{"n_head": 2, "d_mlp": 448, "norm": "rmsnorm", "norm_place": "pre", "rope_base": 10000.0, "attn_scale": 0.125, "bias": "none", "parallel_block": false, "extras": ["some layers without attention", "paired heads", "shifted keys", "an embedding shortcut", "LayerScale", "norms scaled by depth"], "init": "trunc", "init_std_qkv": 0.0389, "final_lr_fraction": 0.0, "batch_tokens": [8192, 16384, 32768, 65536], "steps": 6639}
Each number is 128 + 32 x the weight over its row's rms, rounded and kept within 0 to 255. Layers, rows and columns count from 0. Numbers have three digits each. The size before them is the row's rms in percent of the matrix's.

# layer 3 MLP gate, 448x160, rms 0.0561, rows 47-104, columns 80-159
097:136138125088164108155121153190135146150162189045072158150134103069155121150129100133138160153120127175108140118102140163144092143102148116143095098061058124148117084164119127117119118085142126110184143155129104157160166092066153137084167161
100:140171187123160102069163086110127213143149163143122142121177140159158123082116153061060091121105198157133148157099126097114123124100117080148203163123103185125095125158121102142090142121074130111147164115129162115080121127152083115123098175
100:121086136131140120143133101145203078155141118155099155111126127168158125105120165149119160106084129122096159159155082155138154162087156161136118147178145191112115051124137080113100085149137139100108178065163124176135189167145097196130111126
087:111089131133142109149128031102086101144151097153133047152076048195175139105162165144167065079107135087113106127179121133179104188184132102150081075109108144159166133103134140105172152157079123197153185120135074122100138098113104111103141172
081:088118187084076154125122090165072107236179128125102149076104153090079106151141103111113199083151175103044166149114186178163147133136155139129064121135057175110109140161133119104157136109115178142129124138124192128130148163160171124109121080
100:132128136080119077071145159110157053093140103098162100121083179095127113129099157143128097121099136109127112142128139127110114064068088115100149119241132097098168104098132180120176147071145154130108116126138103131129139134122139148127112184
126:123129198163141120151204057158105157134141158102096104182173142123164157109105123129095135141150168116150076088130177169113092168146168123118135138157207143180135178134108186153161141143129086055154138158100132117140167157096122142097144123
090:096153123116113121140052128079084208147158135114098118059138137145094116146145138107139088101071208191091169136121111149098091088137139142152176121109113158064107157073108071167141118112120188184111190124164170105141118089118151166119191140
157:104128111161089117195084135175190147133132122093126135078083124115106111171171103131092181174067071126135178126119157115140170148114191090138139153115078150169155108154107093125106091146140134168134092131104151158155140075188101095112128095
080:109141135129174140120088080115132101181190084194143129096106140161077105227174112154077126118190111132101136196093104148149167147130101168053088136131067121108127169130136078122145123141113169142140160146219128152145180120136100122094135114
119:164086130152175127173142179102124137157176104155086136117099068059147167151108169105097189069108099087131106165107133120169131111123105169089098110151103116130133099094125152151196208151183133094138156125070125157177157095190134132121097073
121:148080086120094188137143113171155091119175125161102121116107149139118182142120103111117107149096154093158165097060141144171203169179120051157138138150149093182163073110105101126113128126140088096087147141076140167148164103109098123165158151
087:102154135117135134144103187127103100145169152163087160128075113192100172178161066172116096080103118134106127174124165176114159079113139136109110078148102118128101111137144106142148149141106153160091166167108142149129101126179092106091174144
127:091104140152055143124150112151162190120152080147104154162147143149180157135132127138129113183135141146121145129087093073149192192123105087149194145174191123053115128136122098167102133135157138118145120128113089119145155154094122101119087172
089:145166140100115133128120137129125106115152128142196136169095094079086113099144139160109099114169145140101157086123147100145134146127155133094110098141106146167161165146116096088143149123068166070066123075120124135136091209093116151104120144
118:141163139115147152143182160176155096116108149154078164194154170147125162147084144096162176096107112136137129108159132129133140126149126121170190173085145121131120167046094163136110116076114142112189064137133120146137089140147124109097167159
077:135085071117117148168128093124180166117151144140054121113122126172114121127119117126115100130106160124125106111128183076141111139160086166138067100118135082108163103109120104166147148127151180191100135142150138163144057162103145107124132181
068:121136167130129180096150158060119142168130081158088121108140074188122186136135121081075179147080090116162132092098177191093147104160094123119152105130097111123127148116083202124140098106119124161159106124084084078163183082133153126120177132
073:120163135101147088120114157121138121183164133133158149093117129097124110146151116083116118217138119112129098164119160104124139146142129148116133092113078112133068079117133137143096128149148226144110093113115162091137134151166138182099122144
109:091092099105136146140154138080120111157143189100102138078173121148124118172072151150113204119113107102088130122105125113118131159103094176071084094158093198136099103174134109154135159101156181120134128123141149197133133101096189052132167102
084:136156144161136130079166141130114030160086151080138187140083112131142216083147122163137148131123110056091107130096150201092123096140149143156049151107135149159180105108173099095090150124105116151112146166112150163121112117144124091164133102
130:109198088123140150114123147096128123144124231113119130110158146157097154157117156133135132166149063125114110003075124101189110154149138075110127143142102129062124108083097158153102099096078126158146180140116190229110154153116093089154162120
082:133136131114148118090091164200159079060143164043165106161137164176135154138127129072109111118139180169189103126169162069107063154076130113111172126124120125150082164153138113091136151138193109104101128130115114129116124108176106168115163118
096:116167106166097156112125132150100114078134090122146147136124132104165118139128093113124113076129095078105140164103106154158137120155123138098029145118065161117175190139125163106137141139137102168068086162143161158126167087127028117152126120
057:062145094097152118158192079116127156115085154128146122137142110145135053089161118135152084090136138115147125117165139118143077110129117123149146190089065174143101149137172075085170112128092093117178147165116127132180124117096141132121133159
115:079172120130124091113158139105151126102030170045132102100143123162110121110105078076106152084087135133175110103136125134069075122135116151152132129135127138094111138126097123087164110129160123069152070076181140147131078131096129140187111110
063:125114135074082147180068129144130116099120130160148083124173147099164133121174141131150116073137110197142099102096118151096102123141090134022105089148145114126093130122169077144132142163157153136140082145175143141132073132097128191133092080
068:117135081113124156134076092127143184175074128201180153169135150045123135124102120142139165151105052138113130128153150101103156090141151104097133127129151134161190129145180153115065112146124100109123118175167121169112183147053120122143159167
115:144151110104136148121100062142231115109168168105090115145160147078112125107115163139136150156106156100134111180150181128074103147097112151174083129162090129155076093119181135123063097145167116096166114129120150124139141122134117147100142097
053:093127152154069172162171086137135046171155142123195130088068160092120198151134150134115184157153140109182200153155161107143087138156101112171100138093129167116070180156109033117103075152156109087101151147161088139171126144092084111158121119
066:135160140097121110157138118109128165091106120166119176090142084156150149110197120113080171187182119152182148083122097107109089150149123099054142140143097102154150119142173142191118121154127134134135181156169079097097148163121116078165108140
119:192083093111170104152155144160139141160208098089128103128143144108124130150132106139068071114146089051163094168163120144120101116142075111115136148153169141148119131086139113088132117167127130102139126071098141138081153078106084165147134168
139:220089080172088090078100131107154127119084145110179116103117099137183143135112056126110122198117172058145156087091172115097114157117134101101132171155117103148107139135112113160111180154175144131096162181146110102126192148131098129117111137
098:167129117142096086134150073166144152113147145139173079114126145128123100146138101113103101216136191143102181126171117101149142160088164124090179121094113140084052153197153091149108102147180159142100128086122131051155108156137120140084119163
084:107092130119134103088159105148141161140176095120106141151120092083110091096111191083199070096179142116156104165160136155130118164107102128094133138084113111112145094088098167132109158166074098133107186088155123148092094198159159139147081127
148:166107105080079121100117148143127130099169080120130146110178195169101069115099147118090158141151108096151095127168131154124079068084142093122089146125094122159107136091168154124048075138119180190163123132134110118091156101115114146202112150
110:143119147134084094108131117110117140109102132093177101164091140142168169126120166128128086161081116103134141153103184193081138078171124141079109199126097085155124173100153125123138089092127092167127155183130099103121139037145072175146161106
134:119139092159121156059167158087130143157131129128114194103107149162093113113127129145072118139101210079137129174100063107072108094156078130114102119132145145170091092087154104180048145082154130104117117126144105098184147177115123144150121093
079:148213122089098175122118062150171118109066134109102153076167137176118142151172141147207158106083121112106167184056117147178079217141146144143139178142154157085078110111097120092118125113118155123158155124133133150155100134104107117121190117
157:115142138127120170101113122155161123179123072053145149122143142211144136164123125182118130114116116073104177158101112139144122202211145140128128186163106129170076118122090139127106105126206119152120146137076136164102089101136117081111120065
056:180103147150167157152138113142100134093102117084076146125150154104118144099101085077128068160088112137132134182086121121088127129130127136133108113154111106142126149164134164159123145143081097103080091134087035146154122157152144123140150162
113:167161137152119130106138141072148121123116128113054121175165146198124091111139138152067086117122149107144079153086153094125101113139155126149119134146173142095119088108109119155119108130129051099169122220116154148121147122150102062103128135
095:166201157146062122130139151133122145148131094116200092104115121199119138159186104103061106172070140092141140116103169120078140098159140154106112110100084108113143193161122116183091128169145123116169120141132127168191147140137131155087137135
099:123154104093062160099114165123149103149080140126115162080150124199144192083182164140048186150105104111147164152080125108160172122164104067116122107150155087139181166116082124175141127154113222110119097154088093136111121112110080112161140125
113:107101129076162159169149144181140134112124149116156117149165119148165143150095050161162118221136156111138162117133146140102150074131144080081142161119074076095116115121211125117089115097118111142088118103146077105168128089139120139130172145
080:173106119085096108060131178091175099110186104124156110165105137104064149145116116114078096141163156094181122127099122166073086133112112119154163127183157131066069086136080098075087121172209104104104096086137176118153162107092104121117077121
135:139124129122181104140154091183149129157147124151030168142197092095110127117085091175173124141141160159189121151143156118126078101069136129143104123158108124197122121142187150117141114082095073142141197022117125113102078151112143201169161094
095:118102136107080049123146115121125104074151096145152100163127080144145167108130123069128116113135142072135154148084152080090113099142124113100125134128121150128100099135147150103121138169087116224100209116106095142121109138110083128127110148
119:145181134162138180158139084110160153189105152093078152076163182152119075154169098089135117157105139178113112147112134166102147132177099120142113178184139147130160065078109138089128121089124137174093090142171157099147123121168115107113099083
070:113174104126126106132062151141084108130060152137186120118173142160184119090191143109169129134083123158152159094153153125171127129152139134089089133161091159101086147155067084137127160127168114102095169122102128179158128087135126125164130131
093:074160087107136104165181132116120157143118151165125097082104158158108136098220091120124115061131131138191128145074172131172139136179134125140138144168152149222125133100106101112109187148176113144102166161147157119137071151100128146130128128
053:166132078131141147120099164126102092114132128135142116147120098142104102085094166098158160114147098088131110134197170088212182148136142115135105152076095143123202177166171165109094106131129191126147130104100138111081158155172131114181132117
090:101187112120144111110147218148126126141195056130084092157101155095096181171069108112122122118156207062157065115142147160051162134196080128102163118119139091110144118122052165159148097136093125122112101132077067147092115134076135158114100166
090:152127107178095163129138123158191142099096168142110102131079108140181183142091113150098148155141130135111168110120077115111129128133129171097118164116098136152130171111162115095146048098151127204112141125159063169115134135078050189122069115
092:187157129120138119157102058146138163116139129104168146101148142146187076125174111122078089148128124152189063133198111141106197114140101101156104146103093092077126112131108136073135125157212133191148086150117141107150141118166084114113140193
075:142147120092099107099111142114172114102144163094118055121123147123181178115098072130124082116160076104073120119139054124146128136151146099117172115141127136105175133165120155119126114161123188119052121124121088191148159017149075116155096129
059:137181130121102144128164118098116110129103186196190143161118128143110157098120112125025140165125184168154155092191187166133163081121082106132175167097169155143120158182067104105140127135156175141153068115100122182143119131131120157134124118
105:133122096107147090093137112125110134086087152116092124074121197155097143133107176054098100137098078088194120109090144116104115072108120088149079143122154177104084187077114118155083068089124123135172103146185140148147074151137105134148109168
# layer 3 MLP up, 448x160, rms 0.0553, rows 47-104, columns 80-159
093:101161111044166089113135167093119128142171180069060098146127100129127104147113120161039187136120117180114100141128074141125105184088100077188173067128158146169166118086136089127142110138178082167185117167140121132163122147115152101081133090
096:114103085101110125117150193145127141182112117127183176174125153153145093109169137143121154176091090152162137138085161157173144106083106137182098107119108117125110102113115147126121094167138157151103097147049101173152103127048129125177127099
102:151116120119107123203177100083081128145119156143133142132139151067077106140180072100115188123157144135143153138164178132100113089165137123121083109098075144179143167131190118113085191138114100128091075174134154105128077127120159064138096168
095:115088129142136131170093119147136065112195141170126076186095078075107115158160183126109084101174188116151097160160106147147142157177162116162100073062100162140191161148187130119142074150157125187117153115134158126094124053131107192089100160
085:149114087132070130136061135138148126107112125113141163098117125164167113095102132123171164109158087146154103108119036130162119127098139126125178121155131078128130112090170087135115116115174113120107092134102086113105131127183120154082130200
097:132132152036170093083154104169139086108159048100129121136107096068141111156097135141102176129140166094104113126104130132098092081073112129110121144192121105170114060097092135110212154106101116133128145115052096120105131121102120136144125189
124:117103108086157185124082150084116145151183119142161105170088129108128158152150042125141104148157216161101153176128157100149112117098129169083103089144092145133152089178135157164176124179137098099126153109106166237075116148133089081109158141
102:083107107142136136082115165111102077180122148111163103119093104156106092131132116123113166202157104072119118140118170151109135151094127185154039206095094136137120144168171074169084136132174137150128109123093185161107180097129126098085097083
154:104194150120093090087142115140141124103101179138151072162128116120166070150192136128134172118100103194168179196172110095137133159145162126129136069136118142101188139138048118141096113134153103199100114161158130164115114196179175065129165133
080:117083112114141086139142118200114075026157104179124114174108160098136109131126117120056137115123159160144107120101070094129141110118082162083140119139097073111158136121144104163162070144092176096124138116102100089103107166146131141082125231
119:135120057149150141156086193100105102163166126150124126071131103036129109111090124115098154155070120099153101147079146123127152127101107139133139141186149072182100113069132063132169145133194155112124166109081054131197176126196163140126070096
118:134140134146193125085174138075077124145130145131153115149155118133155116095118127086154141104135076135083099124209156100129059051133144098132137137083131121124096147174172121076154148115078132130155088083119128065069092146201145091081125126
088:159129148108112128146165138135155161107162152138049152122090092109129153121181116159188181119133170081105119148124193159135197101105153116150058167146180104116178157096089088123130171143154132138197181128063152163137099164135148072107148133
122:115153154130101134075091092084142193171200137162056100133141121116099100099103112068154153106120168148108083147133123148126162098139091120104150110167137122151150163163119125154155080138173108096145159124072087162073121125095146149118114112
086:073138118139188146155098095134111141118161137155123090147093149144147134124128153109133134102063112139145093172142143122072105149145118149143185174120133115139085143130096159176134126200082120126132043174098162133134160074109139139136134129
105:119128166103111133134133137229169088158097115152112116190133162127138161132054138132129200143149167127147121124162147116170129127114138168130200162092163117094151189123070107161102127127127112129171101139162161122140074124130122113125122098
080:109155189148127104074164136101080097145126110096190144139153162082099095143164100142113105131093081136134153119141134148089129132115146124181145128124118161151057133152109142099084094138081092083126126166134100093113182091139090141150121101
068:130113116153129068125100138183099156094104142129154120136129161138143083178130161143157098082155173094091121144101111022181124090110118099133119126120144127156113081132186109113145102138134200082103146151180103150078076148125152099135082121
081:129198185091156152170155134107139154189182109115149113083109117092144124162132086118134106155129145123113105154108109133178148129145095122138157106128100111108115083124094114146073122093161159161150098071081159137168140116127107139100157171
105:133147164160092112134134167122038088080170138152100134174097120074153132062157101107112118129156148108101106101125066155142137097115190166070157102076114140125081149073162152157160125129122140114146132108106107075141141120141117133113063103
080:160113157175135115176110142172093157098120133121079133120184082160111086155070104142159081078111171178149146173184178108105089133124112106148156133103176146100067136076116123142152099137141140186159150151118096101146116123187135100140123104
129:109111076177191126137122111136093216124083125135160142071140113103118137182088148076153129166137155122151120125065177113144086139122170110169101130074114091087167180111118168099133100134094119109130117098146128144130097148122138178155096116
086:111180149144116145113110163184123145121162130127115138159154180193120144139133134130076151107143172188195144134134124164127128165112109154173156113117135142125104125128157186112099133117176134116142216161139182150087120126171089137123163119
088:096165163179159134112090145121068218170177133137099118067119151094135120169101072118137103120156162092139110156120084119128148096128142070128156152165135144147112198174131097125152150127078122135121143176120082137124187166144118167137133099
054:094110121137141154111177091108117202145019132111225112103102133171101134098154071174164094125190086128160123156105084127185154140137119073148104090108117114123115150172126160153126117171085087117111120113103093143125131116105112138109110152
108:118141123105137153140130145088109145094167117172145101154108101140050194145109170162135113136103145172192105114117116120153160130144111074078141074119154100127156112096082146118116191123109082117121160110155129123120078170111177127114148130
062:133125127131117145168093130129162099087119146179150059143145102101138129141131175102164086111135077161173114101093105132118091136144071116060082123114107091102129163139145104117147105162155156157106084145106144065125084207119141172119072123
072:132108112156074160110179121088137077103117099091108119113142173144062125107103164127109114124165136137109104099040022125154114174114087112106104125132144113104115146095104138133154137155174186167116143069159079134154111109103119120090128135
129:186106138153157099065093098087137137102167142127110104142134099087177065146124157118191143145112114147115143182095160153090109161099079155174120121135103143150126094119094147102122103134140107071112110080149095096157139138162144110080135124
057:131098126100183127136113153082136203114110155132097142155159116166133100127145100139141165136085150129119042077079107141096146084132192109070144070196127138159170128105131187132161162093116121171184078155056154136047098115125126156126106123
082:154125156163130174195176107118123152158108113141076098097118145112128133175132172154151179089090132081073074083192151144168196143150129102136109144086121111112130133107134142102101140096127158152168067100108140168101107056160114117136144042
124:132098148108086118068118161075090107202201132172150122115109112134115097133135145143081225120145095159105142123084188129137157152103168171134113097089144161158125073110063056143155104077152132153168104132135161121132127175140158117115099146
135:168074111151101109140109107175134131161111152105158164112137091138169089096139090146149118216144148139196146075122166089105122140138141107089137170201122057129092115169092161149150146103155150104053144157124102132157160137126172142171162136
100:171129161170120132141156099133117189159089083078147139144113106126129117089152150148113120134102203098145100135199148091089103188171142113135143078081078119112098113140127133196079164134097119106125134100112052166056122155106144141133149119
085:141135112137133106118083148088094013112061118183152142066120137168138167167130125198098173141095105120067109113101107079132191134096146168128121132178125137151171130130160091127141118070128149093180133204120134136128190077158120068133147109
143:123115128113165112089131154103156147077104134137133173169175143209105075146086143087164119131121114106210131091100086110116122134119079108099058106119099181134069130206116154114120133182137187127160120140176120094065065135147127151155083098
112:084092114116120128110141172172093130116192101182111094105149147089128154086120142135083170117166132122110084112171106079146141114086143119125153071102156102126148131175184077130148167138137148068122128078091134187127149169173231074108082154
134:131126120158067130194171097150117126130150132095145164095139081088142078139121154150155072126145091140120101134200192076144095156160110072144110133142145119190153164113168082084152152155101138105129091121139100167106163096123130145134139170
077:084138176108096095171110181132136072201213150192103135158083166102111139139126141153088150142111189104170105116176170181098168092110084155112083068104130078134161114085146053126140119132116115100138108093144108122121150115188166133121126215
159:131082122118127086101147113122113119101179163110086098128105134096077139103120145125116149102178154162149040138146134104094121022085060104144124103159142161159135171103159117118130192115126128073140098126087095055122072106105131125083084172
058:120093115130164118113118110186094166118103091135146121128167099100205081132116099126141131122172148137088097123124158121154074153155108126137138112105119096128112064115115159131180111186165124151184126059171184117176112096127099166167111145
118:094136141144140119090135152159136088183147094098123108084090118089134146149120112180178050113143146168097135099133196154168148121159155157148152129080097127128126148147110228145117074136119132112066181103112125085125138108082144164129157151
100:147119146148074154120153137170056161137118153104090140130123142110116164121102157135100120087125105090117056150081097087167068049108104136132145075141096121135083161106170098147115126191102126083104174154143146135115126176177122107164143178
104:158067049116174154067094159163108114107092148164076071089107149145117129161101124108118083116160042136141089109094061121090128106103120118127156126156152097149119084134113134129080121132127150091153170134178145121074118067181090123127100121
109:101148115140110120117073174164123091156106153100101105135123167140096129081195152164128078092089082132115102113146115141164098135152120122189121068187154181102125176130130157122159147119144115064094068174097169144102064159088111080150121099
085:108187144153132128131162075095148137183094134146139177079143109178210159154192179109167112150070116147091147128126134097199173112129099108080130150107143138167142133148151145124150135108072113142187069196071097117157180119132162066112128156
131:134150136089111143118197103155113137109137162131079079120218127176084072117138142086101149140119155133129108085146052120155124187144107135183148165085122098147103144164174182151134120143079141154113130133066124121132091125104168183113101120
099:191137159101087083139127116115119160114134115143179161111086131068143070188144136095110109151169147135186149116118153059170098149153186150195117104120101100123173115129083163094110128163102130119110071090193127125106105146101127123108157136
118:093106083108158081107160130155156098054146100159196073170110106108172143125155128121187108139085104109154121142138109041157093116056153114096158148116153141102105181142117153151055165134106152095152146184116097134176134143112125149092163165
071:089097135115134099083155082127167119148185096123151134068118136114125121148060101163115182124129160150104112154115073118111137103139106171152149110132129110172177193113096124134145094184116119108143050111123085180121118163132153186091150161
089:103128156096125054136194128135103141150140140160144103075126180135103135134169122146102078096158115147190136102124193089187103116174205117161083117113179116209072145143128116100095138140132123143041189156167138111131119156124118133078146091
051:115074166106124109157131113101151179086137097151123132155130117055104164120164109135154110097181158156147129092065083150089133086096148119105153122098144111143075144028131187106154132119123061148069172100081110140126126124091110191107121104
091:106104099179131193194068057136144131129080176173130171139153099130165107106161141078114142156134141158099160153119114124163073096132149110101121160085083161160146129185133144093131068125210073142070152171130170149158178073188130152150157109
097:150132122166132125104102131074140112131103098188206115138044140169074190101183155148126146137128136143072181128095086139130174148121153087118099166148145122159108165069109166119162105080143154168128138171145103124100152117107049139088108157
091:162160189143148097102147119122094137095149134159157144127147142120159129120129065061078066109120069132208092164140116156104182110112116092143169123068108064097129144109121169078110111104152169116161106148138116073129158116147089084135131198
077:102159101066102123115117122141161150108158112082156096158107155097149131106091081121150140140109095115076116163201117168140130101148109120140156141130112123137208177118137146148166110114127175096115153124150121150141165110177087124142095139
062:193165129137157175109138159139105118136125169175127134158132136121130150119118103102069164098110122096142131115170136169130158104137160128112164161143133219139139148159084128137134112152118147139170102099056137180130129156177131152123104087
108:125097132160106115175113111140094114125075140103093107139157114095113171131112125123113127124144230092139150128116100169125182156115162080118116146106153107131158079139148167144137098158159124120156168176136150057102134138142107136107123130
# layer 3 MLP down (transposed), 448x160, rms 0.0557, rows 47-103, columns 80-159
097:085100108071111109093144138183109118177108126112123107144196102034123094144158164110151146108145092145116158165154128137146126138162122145178187077050117119139148052117153126155161127120145089128117144103105123169136133133119132180152173140
096:166138138147163119140133159135129183141176123140174142162139128154179105059104115150118153105080162115159125136117137090124129109052149126150142102105098070189137117118121143160100076080167158109110165161122138161104146155082090098130108099
103:179123093118133095115162111062067069091134094127145141156154152127100170163184124207160153163198094166105107075149119116093090070183155120157083135154129167125147171132162144126177161107137139105137128102124160132166047099143130082134118141
089:128167142117152135079139141134145180084131161125121155120133191155140110101068091100156183165076129144148126143138112141092112073130096222089143168173182152024112133133057108151110149104080104086121102103112141094185103154147127089162092107
083:140114171099140123151137140104126128104171162153128114165126093103165188145109161165095093145075092132137129123177139071099107118136188142173062151125101183133092143188144187162105079136157116169134145103136138124094166109144105129158190160
106:103109088094110123135153142094131093091143116117139155158110118112141111063044127105102137106097151110171057156110154064104121102103160137162168115189127134150110133148131175123115153037107143152111137122113127145139091107164146166130108140
124:189176088088134170124094173098157135123127117146175124147120186132172117079195112128145122132167148130098104166142140012142126076108130138109104140073122082079141128082122124080137084163143103103132135116110151154119106121164125129123179184
090:084150106164163131099090173150075161108156084129062143102204137120129121121124158151133136090087229142123154105082101102128109066135111082109181147110121116106109152126035116110135160124147084146127165117181153160145143107135102175138125157
149:142138169110155142112127139077115119094130167155111108105050145117167195208145094147164172149111062194147117156165161142127161087123165102122179073154157160069180114142071112160145075168110112167107116131127102128169120119120109102110127052
083:105161127099091122147129106133144108077173125122107165188126110110156140129177083177117114089136102165093161118190082138111094125158142117063109094095109051082143154083136125133119107208129123148180122163169153140144099145122121126113130131
125:109118126143093071192150173118157149167149123167079120117137152118145202150136141142092157136121068168113086221121106103137073152128114202169117138161142167116141158071124128118158176095140139138083120143119124154148213069134111144101157109
133:161156099155143127137122115084147131148083140144171110219152122134153128100160170145095177128189086152083111131231156126111090101145084178138084140106157115082054143113124118132109133160129187150209102075140127131089089113162150121100146089
082:118133152092141060084132093133112132132144105091177112147164178144153122039086092132067108154157157102158129090163119127110099096152115124115141165095189163153085112089117153114117118135108109128072092146147099103172165116118097167103060103
116:100165155170036183105133121095108201116131135174079154155159123123170075092125119142099188137093192132134156114131122078118160166115089100112123117177151087137146145145139134129123108137163141138140163162148055159129117144156131123191100135
087:152152095111167120154165153158127129126113103191078127121138135141123055102136101165113156171167183144130127155096163132146157063121137082177100164119117133148119113128109153103140092115105117147163150134080120105167110137129121118116169112
094:137138156120135207069108119132166168153157163150067147113153147138094175083089186044148144081115086173152162128117141126090125129169153084181174138131158144135135114085141165124126084079152146115143073133094129103160100102149120137077166140
083:141143088158068153152169166114149122185150131105152148144161138109182095156141074081100104136131110079117169118181146178138125144152116151132174114103069205147097134136065172081067052179103111123172140129081096111108173119112118148174076110
075:110153089158141070164131165165112134119127130133103059138144133124156109141181111202094088074106107100128154151164154075166124054104093120120119148121114187142105084121187086111123095128150118101116156132141096172069131151145092153141104117
086:185098092117112114127131120181068149149116085103115112131139066150154101104105172191097152097164085154119161134187158065095098061120188089145159173072092170137141130138131127118136082091092068113145165172112094137093121132163194069137082154
105:091141134173138142137127154154107143120120143155174140126045150168115117094131110087162093146173118161197117127133147149153104104122171114168135104070145064164184174079146164080046096166131108099120169196137124095127116119131089145095077172
084:156150152090152117196117122099100107099160161104093189118175062165165091141083111198118143100132168151138105136176100129129141110088132069135160153129167084143129107174027135114128109165107137178110168145146095135140128078152125146138141112
116:151150121127126110132166085152126101127129144143125114144138060171167133146138107121094147154127132116118164155119106125145166137168162116144057121042103136055067174123104139122170135088060080122157147121150131072153094139168180188152169160
094:130111132136110105177111067174114185125115141145098138169123136095120171170128095069139151147206135151144092205120112153089078121129146147156151122080128154127089168108146157138104112128131096077114123156149159161119098139116096080066086099
094:139080144191148113170168179174122169186188111150081149058152159111144120098093098091119138122096186155077153097126132187147160119160141031113196149162136161118112159165133109139136184137143108092150124118119141134103196171170103149124138148
063:134138141084152124149101073109148146181033127163143090101143175138127126152175133131149130113131107153077164211098146124105093096100168127096121089099126138137165171175089115094112067176148104085099100151149084144115092098109179143136136131
114:098115115069117121137144115123127125158208087113138124103101096146130155090091119128126079163133094043178116160146148120145174098153150077080149115103147107091172132115136135156087170141076124142129143123092148097106168132120153152076180192
062:117149133152144109142112174081161165123112101143129172110174182129084115127068112093161097128134156143106071130121171152071121160090147089120120129142138156103108097102093097162137189062121116158129146153115150196193147173146127104124121161
071:145115135088140123084000174151128145142148130089115097133133071085165125118139149183133133118083119151118137135152156187162174108167169094057134072099107153183130085093097165091093086166129104193120203147149132140135123147124075127165103080
114:144172096104181167104077138093141139043138129131163087114129086047169113123142081104121129069098137088120153177147128155114088149118140118175134131167118182146126083100129106090133069186153085111114116096144087117139131120169083124148132085
064:163181131166138135147158135135107152104154165129094105180128129111115144137099145106186153176083076114121145148100147092131159100047120136156104148128057143118091082132114168126163162217157127107133117152221129182127117169148122216128156109
072:098154132117182152238157099087167135122085126164083121115091091099146112112186128131127122120104135170096113155127125119136146131180127138145148149129180099138130152074166204095078133156076109130137121170124153213047155121150081128073114062
119:107160097072134093087156108103126092091136165149158100133081109133113050050163132171116107150117126139145170162084136120092124110070089153156141114059171145139128096113144155136140115093105180207170153166133151102115076188132132171202132176
129:115104068136117165131087111128159136117099115101075096159091126119143098159127102105139136185099108136135143106147159136122129096136146121100143165171094058152097138175097126155141148077224101161110131173111100123119136124103113115088097112
097:127110098124168187123145092138170158138126181129109104125110129166148087140102122126134136175078132108108091148189201120102101123152103105200115166163086111096092112092131157205054114184121139140130105090127098135185130171045138092135131115
092:128104141151140118130163101183114163125144106065114180137165070146094134178207099133095195157114116098138135160135184138116094172116142077153125087070064137167056154096143086136114089136130059136152134128099123128128144095135120185177143146
132:182153164168100077136118118114112180143099083147158142143150142255131164118115149136162119165160129067170089113119153158125130117037146179138123142149108097176134122123125143098113073162118173113147111106109103095111142087113121140119080118
123:150160182100146098059147123146095104146090113109084169166113153131143136121150130110127167168124121070113123132137146132159145186121165119107144086131155148150149121105167117157145146122139076074078118128121137187113142118153127131159091128
128:125155076111057109205176131213166096120086161068129121165175072057129084151137119109104097118141103095107092099152132119163079149131122133167117121139131127180137161120133161091104146171135126120117095063141137195117142177139147122089119141
082:105130212149177125144084110100126077109077147150125133167125156113114127095099171179149145126159079142079101151146055168096155152191096092114134117167155106134147115125159115110070120146154101077081143175044086140112112133188115151066150146
143:162126174147144066095150116103113093089117135109118092114201129124126136101098125128082165156188113101164108158160112164089200070156068133131138093107150151084167162143213138068079171105063134036152105131110135133158093119094116146124139096
060:078128139098118144178099107112077153095142155165132066125159128105143176067137108071062100096172151106147109089118176157126131147080096161139164112171137128131156092129155137051080115055122097139117142099155097124157119138114128104122129169
115:085157152076158110174137104166144107098120117153132094108122123103175068110161143138120099183115117116106202167126134177166154151087108168167140153081077140116113155099134185140135041156126151117101168154150153106158138123068126152093121140
101:125149105160122106177157129176109145142091128144118128149155154097172134111159149175159135098151117061150108146122128119199088087091143137146166121166132171118057153139200104125085091176146133084132169099135102144113113143144137088171105125
097:110126095146098144113139059161076137129149164185086117107100079117110051110082145136117092151111066106096108114084023113118138108121127140122120141201101154129131098190157208129110100135096118074125111088178139121108159109135124094115134117
108:151122094202029115119146163154110040119125141165055148150150142129100201138216145119136090088099123158169133161083123140164103145127157121106103112197135129171146145116125102090124125144101100130188112166130157119145128136122127115082109084
084:103125121137142102094100078131147128125124168113107140132113133112064167107168157180142144162135145141140124112142138161191124114144095168177067205083131193174132098126066174118138181146194154128194117109138107077124144129079132140146087124
110:127095145115132099097075101145123186165174160171103134142107097102134236145160151184123104116158097100165177112117116153109112163132141176160128102134143142183115156155128089208118118108079105134182150128164122142175060149146073149133125133
096:105128142155142171109137177128136176135107132129129130143094195118111125131108134169104067098153118107145057091159105186157106057087122138104110094102124163138213127122128092192109109105144069065083105176120161150171109141138174122137113152
126:023103072142167094067089153098173102119137099169147087123159110110138128163190125137103164105109103131152118153095154079144082095091131125120127108075080105137120125122122153151096163112143127122150159169112131158131115123070111130158156152
076:141141142035109055168168178136121111207115169161145115118159146130167115106154141087161087153126104130115112159149123125101166087150199151100110174085141145148110127161097101094139169164137133130114062068094168120194062100074154158136186112
097:088150155075130063163147148157145168139128135137135133087098191118015115065194109121092100088141159066142120159122204089164099099153152106182142111128128140169086126185114167092142099126113107179086137112126157099171118137136120126081132098
059:149187144122156145135149108167132106163190102122096067109054123092124168161102126092109091105096222178072082154167129149125170089078107161084125098213102139146129127064145125105108151130114080073120110158182132129134102140046105180154133109
093:137097139177154127194071112147125178097081108195122114123142144122104139071152121135137088151136173122047097105122056137137133166108090110131090144109110164151084107093126127044135076107155178126146092172119135135176141153148152114138100134
089:183095147162086124087049103045104125101128128194149141151104060152110106126181174130154101100071075128104172144122112162140147107164157075095132147153147141117123171122062120145178089132093153102120130152123167096127069101142143078132141170
091:127102146185166168098125081115127156105145163133135100085132106112103150142118101156120086133096069156173108121092132132169106115142123119107170111118123119086103118093126135109130111052182155061112163143154132116202114092158129117124091120
075:115071119098127078129094139162076093168129133056168093116163138092096190075033116153075190068120138140139153160108149083113142129134152080116078134178139166119108129144137119073153120090095139150149148112154138093099140062105144102160089141
062:142121141130175157048127058142128127150131117119065119121103174170160181098110156196102141119132109151149151161172131120160112155093162160126167130123125124155115140162042100152172103120126130131148093147134102168133111152135130106115102123